{
  "n_layer": 11,
  "d_model": 128,
  "n_head": 2,
  "n_kv_head": 2,
  "head_dim": 64,
  "d_mlp": 192,
  "vocab_size": 16384,
  "activation": "geglu",
  "norm": "rmsnorm",
  "norm_place": "peri",
  "norm_eps": 1e-05,
  "positions": "rope",
  "rope_base": 10000.0,
  "rope_fraction": 1.0,
  "qk_norm": false,
  "attn_scale": 0.125,
  "bias": "none",
  "tie_embeddings": true,
  "parallel_block": false,
  "extras": ["capped logits"],
  "init": "uniform",
  "init_std_qkv": 0.059,
  "init_std_o": 0.059,
  "init_std_up": 0.059,
  "init_std_down": 0.0482,
  "optimizer": "muon_variant",
  "lr": 0.00935,
  "lr_mult_o": 4.0,
  "lr_head": 0.00912,
  "warmup_steps": 200,
  "schedule": "wsd",
  "decay_fraction": 1.0,
  "decay_shape": "exp",
  "final_lr_fraction": 0.0,
  "batch_tokens": 32768,
  "seq_len": 1024,
  "doc_mask": false,
  "train_tokens": 172600000,
  "steps": 5268,
  "dataset": "wikipedia_en"
}
Each number is 128 + 24 x the weight over the matrix's rms, rounded and kept within 0 to 255. Layers, rows and columns count from 0.

# layer 4 attention output (transposed), 128x128, rms 0.229, rows 124-127, columns 0-127
[[160 132 160  68 179 142  97 133 124 118 111 113 121 159 150 134 137 122 145 130 149 169 156  97 157 141 127  93 138 111 162 148 128 142 109 141  85 111 165 101  75  92 141 111  93 129 104 165 133 157 112  86 126 135 105  97 138 111  78 141 139 170 117 153 117 161 129 114 137 113 102 107 121  99 103 125 132 102  85 116  90 116 120 123 126 164 115 159 119 171  99 138 134 111 132 104 129 153 109  70 122  80 138 149 142  99 163 148 117  58 163  82 143  81 136 131 134 166 138 131 127 185 126  93 117 147 104  86]
 [105 110 129 157  97 106 122 175 137 121  88 119  85 105 123 179  99 137 138 109 162  97 159 146 150 108 130 122 100 165 172  95  88 172 113 151 131 141  88  49 130 109  82  54 127 161 122 176 138 146 101 153  96 150 133 115 101 183 109 151 117 123  86 173 156 147 160 116 136 134 102 106 134 128 139 177 164 129 141 134 110 135 109 130 138 161 113  97 169 148 135 100  85 140 158 167  95 148 146 134 138 154 139 117 120  87 106 127  90 105 122  98 164 177 114 158 121 157 118 128 100 128 130 120 141  63 122 106]
 [169 157 129 128 135 121 140  95 155 154 121 113 113 151 138 108 127 106 117 141 140 132 155 156 137 149 152 113 130 121 115 159 153 124 135 128  92 107  82 155  87  99 154 157 136 135 141 156 160 116 120 111 129 124 115 134 120 129 169 156 129 117 117 108 127 153 128 134 152 132 115 165 118 156 141  80 122  77 136 135 138 145 123 129 117 157 123 136 150 106 130 100 131 137 110  74 125 126 110 135 148 122 118 113 124 144 151 120 129 107 145 139 188 123 123 131 100 133 131 176 148 145 146  81  96 181 143  87]
 [135 123 117 129 145 146 113 140 167 112 112 166  68 119 149 137 134 118 144 138 149 157 127 132 142 126 154 152 120 113 129 107 147 107 121 142  94 127 163 143 113 109 130 114 116  91 144 131 145 132 132 131 126 126 110 100 143 147 110 152 128  93 135 115 106 138 117 135 150 150 137 118 146 123 144 132 123 143 150 115 107 146 150  95 110 101 162  98 131 101 145 142 112 103 107 129 113 146 128 129 147 148 117 115 152 107 125 147 147 181 111 129 106 117 100  99 131 134 165 155 170 118 144  73 162 125 116 179]]
# layer 4 attention value, 128x128, rms 0.0691, rows 125-127, columns 0-127
[[118 134 142 105 112 131 117 145 119 117 120 123 118  87 102  96 114 137 137 137 105 178 138 171 155 121 120 127 110 133 116 139  82 109 119 127 154 115 123  63 141 113 108 117 143  95 124 194  70 134 130  95  93  70 163 162 132 162 118 138  94 111 140 155 136 100  94 129 108 138 127 171 109  68 111  95 129 127 116 115  60  89 139 106 138 119 120 175 129 126 113 149 157  96 138 183 152 143 131 137 181 106 162  98  94 130  77 127  86 117 135 133 127  96 144 153 143 153  84 135 110 140 125 125 159  70 109 138]
 [184 134 128  77 129 129 116 115  63 119 136 140 110 135  99 139 169 117 139 130 131  90 135 132 130 122 139 130 138 122 171 121 139 137 117 142  87 131 100 139 109 111 135 120 170 147 143 111 131 139 134 135 110 151 125 134 134 159 189 130 135 137 116 131 139 152 118 129 131 117 126 124 117 146 177 171  92 153 144 135 108 102 160 110 135 114 120 141 131 133 164 124  93  99 125 126 152 160  90 110 162 130 135 155 137 113 140 117 139 122 111 157 120 130 115  89 110 179 153 142 131 104 139 103 100 143 123 126]
 [109 135  97 153 103 161 163 107 131 124 173 135 136 140 152 130 151 108 107 103 172 111 168 138 105 126 111 128 123 141 138 132 111 129  98  96 126 142 149 152 119 143 130  96 100 110 135 117 119 107 132 108 114 133 152  88 136 137 122 135 113 117  85 123 137 154 128 125 124 122 156 131 106 150 140 156 141 181 132 120 123 126 134  98 139 128  90 143 166 116  93 123 128  98 117 112 124 105 126 101 102 114 167 115 126 103 120 156 122 121 105 149 153 111 131 153 109 127 152 120 149 114 142  95 134 102 152 109]]
# layer 4 MLP gate, 192x128, rms 0.0776, rows 0-15, columns 0-127
[[129 150 169 128 119 136 179 131 145 126 133 135 130 105 137 141 115 105 105 115 133 100 152 133 126 110 137 144 124 126 104 105 101 100 146 130 140 114 122 148 116 122 131 132 103 130 118 161 152 186 138 116 152 104 135 130 137 156 141 138 128 127 153 146 104 132 145 109  93 154 160  97 141 101 139 122 147 117 121 168 131 136 124 122 180 146 162 101 127 139 137 126 138  98 118 149 138 139 146 124 124  92 126  80 123 134 111 116 127 124 126 134 109  86 131 143 136 109 153 102 102 111 132 126 109 121 200 159]
 [138  87 166 124 120 215  57 136 153 137 106  90 141  99 159 144 117 122 169 116 136 119 117 126 113  96 132 138 150 119 127 101 180 109 179 160 129 151 138  74  81 180  87 144 139 112 107 125 107 121 118 103  92 169 116 101 129 105 111 195 108 132 160  96 100 140 132 141 155 148 179 108 106 136  99 148 115 162 139 132 124 125 127 145  85 160 140 118  96 142  88 121 168 132  84 184 196 162 137 120 157 120 148 118 111 144 124 136 119 120 134 145 125 126 103 141 135 110 101 137 130 117 112 123 121 141 125 130]
 [126 101 148 118 121 114 133 128 109 134 140 137 132 160 101 113 101 120 126 127 131 109 108 121 150 112 111 117 151 172  77 164 111 122 175 130 136 111 138 124 153 130 173 127 143 129 119 152 115  65 137 131  99 138 142  91 102 145 122 130  93 152 142 120  86 117 136  98 117 191 102  91 140 112  94 118 112 129  94 197 102 147 132 145 116 118 115 152 138 132 104 137 144 143 112 130  71 116 124 118 143 133 184  95  68 141 152 111 133 166  79  95 182 144 140 132  99 112 108  85 122 114 137 132 163 131 111 108]
 [120 159 130 129 130 131 162 109 110 121 154 151 129 131 119 156 125 134 123 129 101 165 163 126 168 135 146 123 118 147 109 110 166 111 150 138 149 133 140 120 160 108 100  93 104 101 127 133 148 144 127 111 121 128 114 117 130 126 115 143 145 153 120 133 153 152  95 174 128 168 159 145 144 130 128 143  86 124  93 134 127 123 141 137 125 129 168 145 147  83 134 129 120 100 107 157 139 152 124 154 117  96 157 143 179 165 108 139 132  99 113 132 127 112 102 140 124 139 161 100 137 145 135 133  99 159 168 155]
 [135 122 123 113 105 121 142 120 174 143 136 144  95 142 124 122 127 121 123 125 145 117  82 169 148 112 120 121 118 138 127 103 121 118 123 124 122 140 151 141 136 134 140 100 137 114 131 134 128 120 105 131  57 104 122 108 122 100 125 138  92 152 175 162 141 110 138 104 121 178 112 150 141 157 125 137 143 138 121 107 139 105 161 144  99 111 170 162 102  79 154 154 144 120 148 117 111 128 155 145 208 116 102 135 157 152 148  92 135 139 142 143 134 133 138 123 100 133 126 145  99 153 107 143 136 158 171 113]
 [108 124 152  93 130  80 147 123 124  95 101 110 152 125 108 108 135 103 152 129 123 134 127 129  89 132 101 121 130 106 113 140 128 117 133 133 121 122 160 136 119 144 142 120 136 154 112 135  99 116 111 134 152  94 138 167 178 142 117 154 148 135 156 120 128 128 120 139 128 143 173 124 113 104  99  81 130 153 103 124 124 160  90 187 108 131 121 110 137 111 151 130 185 101 108  92 124 136 139 148 111  85 146 125 129 109 153 183 134  92 142 131  90 124 151 157  96 130 127 145 133 118 124 152 172 100 156 127]
 [125 110 104 124 101 169 122  90 130 122 141 118 119 179 118 133 131 150 135 116 127 120 142 127 151 124 134  73  68 169 139 124 179  83 133 127 125 128 103 112 104 127 154  65  94 108 146 129 104 132 168 159  97 147 115 163 103 138  91 165  86 151 126 135 148 155 134 129  90 101 133 126  99 119 145 118 134 142 135 108 142 124 162 145 110 126 129 128  95 139 130 126 102 112  93 131 119 166 182 120  75 148 178 126 148 111 138 148 149  95 137 101 136 122  75 139 155 148 138 114 128  93 113 148 116  87 150 108]
 [113  93 159 115 115 113 144 114 155 130 111  84 171 139 181 193 123  81 125 173 182 137 160 113 142 117 139 103 146 172 132 130 138 137 122 191 129 146 100  91 149 113 125 123 132 118  89 159  87  96 117 126 118 114 169 136 122 142 105 149 145 125 133 128 161 109  79 149 143 105 135 151 150 146  92 141 115 127  68 119 168 124 175 129 127  87 146 129 150 161 111 103  87 114 103 124 156 136 153 135  89 112 148  94 156 112 117 121 155 102 132 106 126 102  74 103  91 124 163 137 104 125  99 170 124 141 103 120]
 [139 152 119 175 135 146 117 145 109 151 136 112 135  66  85 169 183 160 122 129 120 104  95 145  96 156 106 157 148 125 137 134 139 155 158 114 122 118 148 140 103 147 102 103 120 122 161 176 174 113 146 128 132 107  81 106 130 133 120 135 135 138 152 149 169 169 158  96 140 128 161 131  90 156 120 125 132 127 152 115 129 169 113 135  91 163 133 129 110 135 150 133 142 108 131 159 127 132 125 132 159 140 112 152  96 130 110 119 117 143 138 145 128 122 135  99 100 122  92 119 185  91 140 107 167 125 144 152]
 [137  97 184 126  99 116 143 148 111 134 159  86 132 157 159 119 134 107 116 133 136 132 148 153 137 105 137  95 100 135 125 154 169  86 154 140 159 111 113 144 110  99 149 148 143 141 113 159 134 142 186 147 116 126  97 162 118  89  88 108 111 118 145 142 131 163  96 125 109 158  87  92 165 123 129 145 129 187 130 140  96 140 149 105 164 104 105 113 142 120 141  97 122 102 109 135 113  90 164 149 126 108 180 116 105 156 158  89 149  78 148 103 104 131 164 155 126 124  88 143 152 129 149 141 111 121 136 144]
 [147 121 118 170  87 151 152 113 127 106 160 151 131 139 111 129 120 113 161 115 140  99 134 138 140 118  96 104 147 106 126  86 105 148 101 136  96 158 118 145 161 149 121 124 162 135 135 152 113  97 171 108 166 146 118 116 153 158 121 151 114 126 146 133 131 118 148 114 154 159 139 126 109 121 136 122 135 213 165  92  97 120 109 163 115 133 123 101 131 109 107 101 129  93 111 108 127 144 112 148 123  89 113 153 113 118 106 103 163 168 111 118 150 118 164 118 132 132 151  95  87 166 121 141 141 149 182  95]
 [145 139 130 169 123 140 112 163 123 127 118 143 132 115  67  99 139 110 113 106 146 140  93 162  83 121 152 132 125 119 147  88 162 125 113  86 106 135  89 119  99 108 127 135 103 171 143 127 115 125 111 123 149 117  95 142 193 121 102 117 111  98  78 130 143 104 162 129 116  92 179 109 127  88 147 132  92 140 132  76 102 120 134 172  92 113 114 147 127 135 122 119 131 136 138 113 127 146 131 115  93 154  86 137 108 122 156 145 143 153 179 139 117 102 121 134 110 134  83 110 144 120 127 120 109  89 161 102]
 [140 119 129 145 119 118 156 120 164 143 154 150 116 126 144 145 174 147 111 128 158 106 110 114 131 154 145 135 119 167 151 139 108 117 116 113 135 107 132 151 129 148 141 106 122 129 115 138 136 127 142 127 138 160 131 114 137 117 118 110 115 158 143 143 158 116 106 177 108 146 171  77 134 124 129 139 137  90 144  91 117  88 100 136 110 120 119 127 148 121 131 141 126  94  92 132 166 104 102 113 127 120 109 115 115 136 122  91 118  69  83 145 116 121 136 129 153 114 171 127 143 140 157 157 114 118 164 128]
 [124 137 138 108 122 120 134 133 146 118 127  80 109 105 145 128 108 106 129 158 138 128 103  86  81 122 127 115 114 156 150 120 110 151 141 107  93 101 121 160  73  90 152  82 133 136  87  89 129 146 111 123 132 146 163 175 126 135 179 161 110 121 151 113 126 142 115 100 122 137 142 104 180 102 146 159 135  88 140 122 119 130 143 142 125 104 110 105  99 163 140  99 161 123 114 167  93  96 126 129 159 133 165 115 125 103 147 131 143 158 171 180 146 102  94 109 132 130 132 128 104  73 100 161 167 103 122 124]
 [134 103 131 108  85 101 131  82 133 123  99 126 133 134 112 126 139  94  89 130 117  98 111 146  93 123 141 101  70 110 124 147 106 146 115 113 147 152 148 116 122 153 123 134 112 103  81 106 108 122 125 118 108 122 100 125 160 114 123 165  89  90 157  99 140 111 110 111 157 137  96 115 162 120 115 129 134  75 144 103 157 116 129 128 123  79 132 138 146 136 137 138 125 139 118 108 103 118 144 139 163 126 128 161 129 126 138 105 134 112 152 110 108  81 144  96 146 107 167 113  83 104 139 120 125 142 171 134]
 [148 109 122 173 122 124 103 111 149 118 169 105 119  85 134 126  78 135 132 101 119 154 120 133  91 146 125 143 110 141 188 128 135  93  90  76 130 135 137 108 127 126 135 110  93  83 165 139 166 133  76 120 134 113 157 118 135 100 148 108 115 135  96 106  80 157 191 115 139 146 128 126  99 122 112 147 135 152 106 162  88 129  89 122 118 114  81 160 132 134  95 134 131 168  93 101 140 136 131 162 107 159 161 109 164 112 128 111 109 131  99  97 125 187 141 144 151 102 142 146 119 139 148 132 129 130 166 115]]
# layer 4 MLP up, 192x128, rms 0.0815, rows 0-15, columns 0-127
[[118 117 150 108 113 134 114 131  80 153 143 125 151 132 154 129 120 127 101 148 124  80 171 158  65 128 115 180 133 137 107 161 154  98 133 122 113 135 161 146 110 133 127 115 174 138 103 160 107 104 143 154 121 115 115 112 125 133 115 126 152  55 120 146 122 129 132 131 134 104 107 126 150 121 143 118 110 113 114 150 145 145 100 145 122 163 101 155  88 144 120 122 112 121 171 124 156 143 139 158 139 118 133 107 160 126 113 153 107 130 135 138 134 146 113 109 123 117 159 152 120 164 113 118 141 154 133 134]
 [140 144 155 147 134  88  84 108 125 134 110 139 104 152 130 105 154 114 117 126 145 137 138 105 141 127 128 111 129 141 134 127 103 161 112 106  87  98 144 106 117 104 164 117 119 141 109 114 124 132 115 127 169 136 111 142 136 222 120 167 141 127 141 124 145 110 104 155  93 113 134 121  96 108 161 121 123 108 127 136 101 142 103 145 165 128  96  89 153 107 138  89 125 115 144  47 152 105 123  99  82 136 146 124 131 132 137  80 122 101 125 116 152 116 140 175 117 128 179 118 133  94 121 165 119 104 158 160]
 [106  95 112 125 143 147 149 133 164 117 128 148 160 126 106 125 133 169 143 132 104 100 134 158 114  94 111 116 142  97 117  88 123 156 153  92 175 114 162 107 101 148  66 133 170  76 153 154  97 118 164 110 131 158  98 122 105 141 109 106 127 128 113 149 141 130 119 163 159 123 121 112  50 144  93 130  94 160 135 130 126 143 125 132 161 144 123 175  75 157 130 209 142 101 112 173 128 169 121  94 112 143 157 122  91 138 161 111 125  79 157 130  67 112 124 100 114 116 142 118 141  88 155  89 137 132 133 131]
 [ 84 131 101 120 129 138 133 132 102 125 128 144 142 174 118 144 128 168 146 140 136  82  98 111 137 123 102  99 153 116 127 157 116 112 112 111 133 124 152 163 137 116 176 128  79 165 142  91 148  97  99 105 131 158 172 101 128 112 152 101 120 103 139 177 108 163 149 118 108 115 153 130 139 115  89 128  96 125 153 159 127 140 132 131 159 128 129 126 133 118 100 129 107 144 142 122  99 152 173 139 144 100  91 131 151 174 108 126 139 130 138  98 164 156 129 124 116 164  99 159  85 128 108 142 134 131 129 170]
 [127 147 117  84 103 119 104 131 134 148 121 126 161 162 129 137 118 142 127 115 162 106 138 138 127 147 135 164 138 112 133 140 104 110 158 105 142 106 128 113 132 117 126 136 137 141 131 162 134 144 136 141 129 108  82 114 135 125 118 140 141 113  97 116 121 114 137 150 104  89  97 135 122 108 123 119 118  57 122 117  90 129 144 193 166 112 116 109  96 146 155 113 171 131 137 125 121 143 114 183 115 143 114 121 120 150 129 119 131 148 134 149 133 161 140 140 123 127  89 116  84  89 167  79 102 139 174 159]
 [106 123 110 120  97 110 138 142 106 143 136 163 130 139 135 131 154 132 118 121 132 151 104  90 127 130 154 145 116 148 143 176 120 107 115 145 124 125 142 117  86 153  88 123 113  96 174 110 143 108 150  96 116 146 159 138  97 156 141 144 115 105 129  77 131 126 136 128 144  78 106 156 132 117 113 178 108 105 164 107 175 129 155 123 142 142 103 122 124 151 128 116 106 128 179 137 119 153 117  93 144 105 106 206 136 144 123 107 128 129 136 139 162  93 170 138 124 120 132  93 154 149 119 120  87 110 100 119]
 [114 100  99  51 117  59 156 116 108 171 116 139 147  93  79 116 134 128  97 102 132 183 133  76 183 147 112 158 133 105 101 111 134 197 150 171 130 168 177 132 162 127 129 116 180 109 158 140 157  98 129 120 100 125 135 156  74 156 118 112 165  64 169 107 153 121  83 115 108 142 140 147 106 103  44 176 159 151 155 158 135 135  87 105 101 158 118  86 129 133 140 130 127 149 159 122 123 109  81  98 138 111 109 114  98 127 111 141 135 128 133 122 115 139  96 131 148 152 104 108  99 125 157 169 122 119 104 138]
 [120 112 107 113 178 114  58 140 147 145 102 146 105 147 129 145 147 129  91 136  81 122 146 116  94 160 127 144 142 177 141 151 131 136 149  96 119 115  98 143 107 148 107 145 133 140 153 113 117 136 120 130 157 147 117 106 133 125 107  94 118 132  89 134 142 144 165  86 148 124 125  71 115 109 126 160 138 134 108 141 115 159 128 138 160 122 128 136  98 119 137 138 134 135 158 153 142 105 134 130 121 119 117 136 138 140 112 154 103 122 130  98 132 126 159 140 122 121  83  78 120  92 136 136  83 143 139 107]
 [110 150 116 131 119 116 156 161 118 159 115 156 107 162 106 154 122 154 148 151 132 136 129 135 133 105 103 134 121 119 101 154 113 111 117 100  85 105 142 126 161 141  82 164  93 124 120 149 130 120 156 174 147 103 131 106 124 159 127 107 108 160 122 112 165 168 132  85 108 119 171 147 134 116 145 155  99 127 123  86 139 136 162 161 123 124 114 125 155 112 162 129 128 126 157 166 147 118 159 142 145 123 126 111 107 180 118 105 150 109 144 139 144 130 108 118 107 136 142 119 111 113 117 117 124 170 143 123]
 [127 145 121 114 104  82 147 124 159 117 138 119 134 129 158 139 115  86 154 111  89 113 137 130 144 170 126 115 136 114 143 162 100  86 114 158 116 123 105 136 136 103 140  85 144 126  62 109 158 120 132 128 134 133 147 139 108 158 156 133 164 149  81 141 117 150 117 141 127 126 132 149 121 130 116 163 107 154 104 126 118 136 110 117 101 149 121 117 100 106  96 167 117 121 139 152 121 122 167  97 138 165 148 159  91 152 166  73 151 114 131 119 171 140 165 141 137 108 116 120 137  98 128 110 104 114 104 121]
 [112 110 175 146 136 116 119 128 147 119 127 125 132 109 115 112 135 158  92 121 138 141 142  99 114 118 110 113 121 126 141 147 171 144 129 123 119 128 128 151 122 148 116 115 113 161 110  85 100 120 114 145 143 134 176 165 110 136 117 129 121 130  94 149 124 126 151 157 111 108  98  94  95 120 132 151 140 130 120 140 122 123 170 121 116 116 135 103 172 120 135 134 146 111 171 128 135  93 137 158 112 172  83 105 144 117 136 107 114 135 149 170  54 143 108 128 131 102  90 154 144 100 113 121 183 129 103 108]
 [174 117 177 133 158 115 116  84 107 125 133  99 155 106 134 102 124 111 169 153 129 132 115 169 166 130 163 108 116  96 128 108 151 145 145 165 101 128 128 110 131 114 107 155 113  90 121 143 100 135 119 104 154 111 117  98 132 127 111 151 117 159 162 101 109 131 129 118 133 143 108 144 165 142 100  95  77  91 111 145  85 118 140 135 128 101 133  93 133 138 117 144 119 174 136  98 120 104 149 121 138  82 139 153 134 177  94 143 151 102 104 140 113 113  51  90 122 118 180 139 132 104 161 113 111 135 114 131]
 [162 129 138 124 137 147 149 152  89 161 139 116 165 136 130  89 153 157 104 135 118  90 138 134 127 123  77 143 104 116 137 157 136  94 107 128 116 185 149 156 113 116 153 115 140 119  89 140 119 104 122 164 136 132 148 139 145 113 167 110 151 186 102 120 123 153 126 110 127 102 119 122  91  99 109 134 110 148 104 160 117 125 154 144  90  85 150 111 142  91 124 183 162 132 137 111  84  82 115 111 131 144 135 148 144 159 136  64 132 156 164  58 116 146 160 125 137 115 119 159 146 159  66  83 137 177 121 179]
 [128 129 113 109 143 136 105 105 126 117 150 121 144 118 151 145 129 162 168 122 142  98 129 129 111 133 129 122 115 114 150 144 162 121  77 162  96 119 132  97 141 163 106  93 123 124 136 112 137  88  78 132 103  92  98 111 156 144  94 143 112 119 119 115 122 150 142  87 132 107 118 133 151 159 145 138 112 137  88 158 130 164 121 133 126 110 114 181  71 121 117 104 137 175 171 108 118 138  90 116 121 135 125 125 119 117 145 149 133 168 167  95 131 125 128 116 124 136 129 112  98 109 111 141 140 136 109 101]
 [126 159 131 103 102 128 128 162 144  89 135 145 130 163 165 143 123 155 141 143 136 133 141  94 108 109 115 146 116 123 117 189 136 124 120 136 113 149 101 156 109 158 148 135  81 126  90 125 134 120 144 184 107 127  96  94 121 156  88 140 114 123 124 148 115 179 168 127 132 153 138 136 132  90 147 144 108 112 113 170 106 123 117  94 131 109 147 158 138 159  91 140 151 126 110  84 119 109 182 121 129 113 124 121 135 162 151 126 127 119 144 152 127 124 145 104 108 112 142 128 128 107 100 138  97 136 132 161]
 [139  91 146 107  69 103 134  81 127 104 149 180 119 145 108  88 153 125 172 163 108 139 139 137 155 148 130 134 101 154 151 126  95  95 128 120 121  70 157 119 163 162 141 130 109 100 146 131 119 127 123 113 105 127 130 121 128 144 129 154  99 116 148 116 119 137 111 133 138 119 167 106 151 134 148  88 105 192 126 131 172  94 151 131 135 177 103 149 133  57 155 114 117 145 139 126 115 153 114 125 129 135 114 189 151 112 137 187 150 125  95 134 138 134  96 142 138 123 131 140 171 127 117 100 127 168 148 130]]
# layer 4 MLP down (transposed), 192x128, rms 0.0604, rows 0-14, columns 0-127
[[121 175 118 156 105 149 169 119 152  99  90 121 119 136 107 135 129 123 125 119 138 153 101 117 174 122 149 109 130  94 122 115 112 114 139 136 172 120 100 101 139 102 133 165 104 119 156 123 151 172 108  90 138 133  99 163 147 116 140 126  94 149 140 127 129 144 140 111  99 155 137 105 135 146 113 145 140 140 146  89 122 140 168 127 149 136 135 107 158 125 161 163 164 110  87 129 115 156 132 118  94 103 118 132 117 140 119 127 129 117 125  78 132 110 148 163 142 111 130 101 118  84 105 151 108  96 134 124]
 [142  73 120 122 158  96 108 113 166 113 150 132 135 145 142 135 181 137 175  99 176 144 131 144 102 100 111 111 110 139 153  98 168 165 163 137 119 129 123 117 161 120 113 137 102 168 114 118 144 154 117 149 168 133 138 136 125 130 142 131  83 118 161 109 109 127 142 124 156 132 145 102 129 135 120  90 130 129 126 118 134 107 124 136 145 147 113  66  78 134 128 161 120 184 127 132  98 170 160  52 140 141 148  85 162 121 124 131 129 102 132 159 166 109 135  95 183 112 123  99 106 115 133 124 136 128 162 140]
 [161 117 130 121 134 121 136 151 159 127 109 130  92 151  82 138 122 129 115 161  73 124 146 114 117 142 149 141  70  28 174 113 127 148 123 118 186 117 119 124 119 155 103 102 118 103 168 119 137 164 123 161  86 151 126 149 117 119 132 118 141 118 106 153 163 107 122 148  87 135 131 111 147 161 135 130 125 143 171 159 141 100 149 159 138 157 102 151 119 180 124 135 112 155 163 139 176  88 114 151 139 162 135 199 140 149 188  79 135 125 108 122 155 133 129  70 132 128 114 105 150 133 173  85 148 149 118 125]
 [158 127 136 103  93 122 100 133 151 139 116 125 125 134 113 138 152 124 134  97 120 119 153 156 121 139 164 156 115 159 156 113 120 157 130 118 118 141 100 131 131 137  93 124 158  95 151 168 119 170 124 117 172  89 113 183 159 175  66 137 157 168 140  74 172 157 107 123 135 141 120 150 118 135 104 131 147 125 128 119 133 131 123 135 123 139 146 137 136 128 148 115 130 112 137 133 151  87  94 132 114 163 133 132  85 119 133 140 116 185 121 187 104 115 115 133 120 137 152 104 154 122 149 141 119 124 124 125]
 [155 103 133 191 129 101 106 121 150 104 134 153 109 101 108 138 137 114 127 127 121 105 100 138 144  82 135 135 121 142 137  98 111 162  84 127 124 119 170 149 115 142 115 106  74 108 132 117 128 109 125 145  96 120 150 156 106 137 142 123 143  93 161 155 146 137 136 116 159 155 146 127 122 137 146 127 123 185  95 133 134  81 127 127  98 128 156 141 111 101  88 181 102 145 139 154  98 128 157 104 157 134 155 137 133 126 144 124 124 132 124  98 104 102 104 101 127 157 161 139 137 156 127 165 131 148 115 107]
 [116 132 122 116 140 142 111  97 111 130 121  95 153 118 132 118  91 115 150 133 105  99 156 142  79 176  92  85 131 118 137 119 152 136 131  84  98 125 143 118 145  99 169  92 122 124  88 144  87 141 126 138 133  96 117 123 165 121 126 121 140 170  81 113 117 139 125 118  87 151 153  88 131 127 131  96 151 151 125 167 106 111 120 119 114 151 123  96 118 117  95 116 167 138  95  60 168 103 141 169 131 111 140 106 127  83 132 177 141 120 109 135 135 157 129 123 112 147 114 154  98  79 143 148 163 152 143 106]
 [150 145  90 128 119 169 109  72 151 193 143 129 143 139 122 102 118 184 109 130 132 126 111 112 173 122 112  84 103 182 110 124 172 147 154 140 142 136 121 174 175 109 167 148 126 183 116 177 123 131 154 153 124 107 129 154 122 141 126 162 187 132 174 163 148 106 130 124 104 121 149 104 145 128  71 120 135 148 171 146 136 129 128 158  96  96 115 128  89 112  97 144 149 130 128 107 117 139 147 136  43 112 122  97  90  74 135 165 109 111 154 110 159 158  97  92  85 179 145 144 100 102 118 123 139 103 131 139]
 [106 110 151 116  93 122 169 113 139 163 139 118 156 124 153 157 111 149 172 137 149 152 132 127 132 165 124 119 127 156 119 145 127 136 122 152 146 155 115 136 144 100 145 117 134 114  90 121 109 122 124  98 114 143 184 137 132 118 127 142  84 119 129  99 154 100  85 127 136 128 153 176 127 145 102 136 114 100 128 124 142 124 158 121 133  81 110  99 123 170 145 100 107 143 119 104 148 110  96 136 110 136 150 119 129 137 157 152 173 129 144 132 120 147  76 136 124 135 187 166 126 138 111 145 161 146  79 160]
 [149  67 125  80 111  81 103 107 137  84 139 149 105 142 152  98  88  62 112 116 140 159 144 111 137 117 118 135 109 149 120 127 139 134 130 127 126 145 113 118 162 158 179 138 146 124 112 108 128 143 145 141 114 145 145 158 140 112  81 149 168 148  93 121 112  98  86 127 141 142 114 131 157 125 101 162 144 117 103 134 101 141 129 155 147 112 120 130 149 106  94 137 112 165 128  96 134 142 121 125  99 113 142 112 173 111 147 153 127 144 113 120 153 150  97 139 172 124 138 129  90 166 132 144 112 109 151 109]
 [161  91 115 163 123 188 120 124 104 151 115 134 139 108 115 153 121 165 106 174 119 132 124 108 145 136 132 122 121 156  97 131 123 136 151 108 126  84 149 129 131 114 106 184 123 130 152 170 147 154 150 183 124 109 115 153 150 104  89 160 114  93 159 102 101 154 137 117 108 194 139  85 151 149 124 108 134 149 133 134 129 112 131 105 141 108 143 131 148 147 127 117 148 126 135 137 104 155 158 145 135 167 144 136 108 122 116 133 132 117 133  96 139 130 113 156 150 117 162 173 140 101 121 134 120 169 145 123]
 [110 137 115 114 156 138 124  84 119 126 139 138 121 155 146 136 135 120 162 124 124  90 117 126 125 130 132 153 175 154  90  74 132 155 164 138 163 143 124 129 103 127  90 147 103 148 146 192 138  73 133 113 122 121 147 110 139 120 104 124 108 128 166 137 115 126 115 112 147 151 171 105 112 122 133  92 132 162 146  85 118 143 118 150 132 138 115 171  97 119 131  96 129 155 150 138 123 134 153 135 104 105 133 131 124 157 121 118 122  88 143 139 127  98 125  93 124 119 150 107 146 141 122 156  89 127 165 145]
 [112 159 117 152 117 110 173 157 150 111 113 139 116 132 132 147 108 147 119 139 118 167 121  86 109 153  85 130 123 139 143 146 119 112  91 114 129 125  79 113 170 138 130 117 137 160 119 115 105 111 134 133 127 110 142 129 164 130 146 127 152  99 110 137 144 128 142 157 127 115 152 126  56 138 107 137 134 141 180 157 125 132  92 140 163 137  85 137 110  97 157  90 141 112 173 167 112 144 123 104 141 148 111 126  98  94 139  93  96 165 120 102 150 159 174 155 138 117  89 135 118 134 130 124 133 148 121 123]
 [ 94 103 135 138 145  89 114 123 168  88 137 113 100 132 119 163 106 123 140 104 146 168 104 122 130 132 145 161 131 137 133  98 125 138 132 139 107  88 101 108 119 126 115 128 113 147 126 128 117 135 143 111 138 152 144 125  98 164 112 143 100 103 148 142 149 117 127 134 136 141 124 137 160 140 127 134 136 113 161 131 139 139  95 128 158 151  96 137 125 162  99  73 107 113 113 141 191 121 149 174 103 153 116  97  99  74 141 150 139 118  65 196 119 121  90 100 119 110 124 116 141 108 185 143 130  96 130 101]
 [141 117 107 114  95 115 141 115 146 146 123  81 136  87 116 153  94 130 112 135 142 121 118 107  99 119 117 108 142 152 147  97 112 146 158 142 137 143 146 164 126 113 155 151 175 146 140 114 111 142 126 111 146 132 141 164 151 104 160 139 144 172 153 126 114 143 104 129 141 104 150 131 160 108 161 120  97 107 114 135  82 137 120 132 130  98  93  97  78 141 130 104 130 105 130 158 102 121  91 141 131 165 166 121 151 150 151 143 156 139 157 140 110 128 118  62 154  87 125 120 147  68  98  93 133 120  94  92]
 [ 94 110 119 153 155 165 170 142  86 151 115 122 112 144 133 115 140 137 110 115 115 138 125 135 152 138 158 102 126 131 145  83 130  93 115 141 138 125 155  93 156 132 138  89 130 144 162 147 143 146 116 112 161 120  95 147 140 115 129 104 109 136 120 108 161  48 133 133 152 104 137 115 148 142 136 151 128 140 138 133 156 163 171 159 139 120 158 103  99 111 131  93 130 131 149 122 142 102 139 138 122 145 114 140 116  81 111 110 138 149  80 104 150 127 126 154 144 152  69 116 114 153  93 168 161 114 111 126]]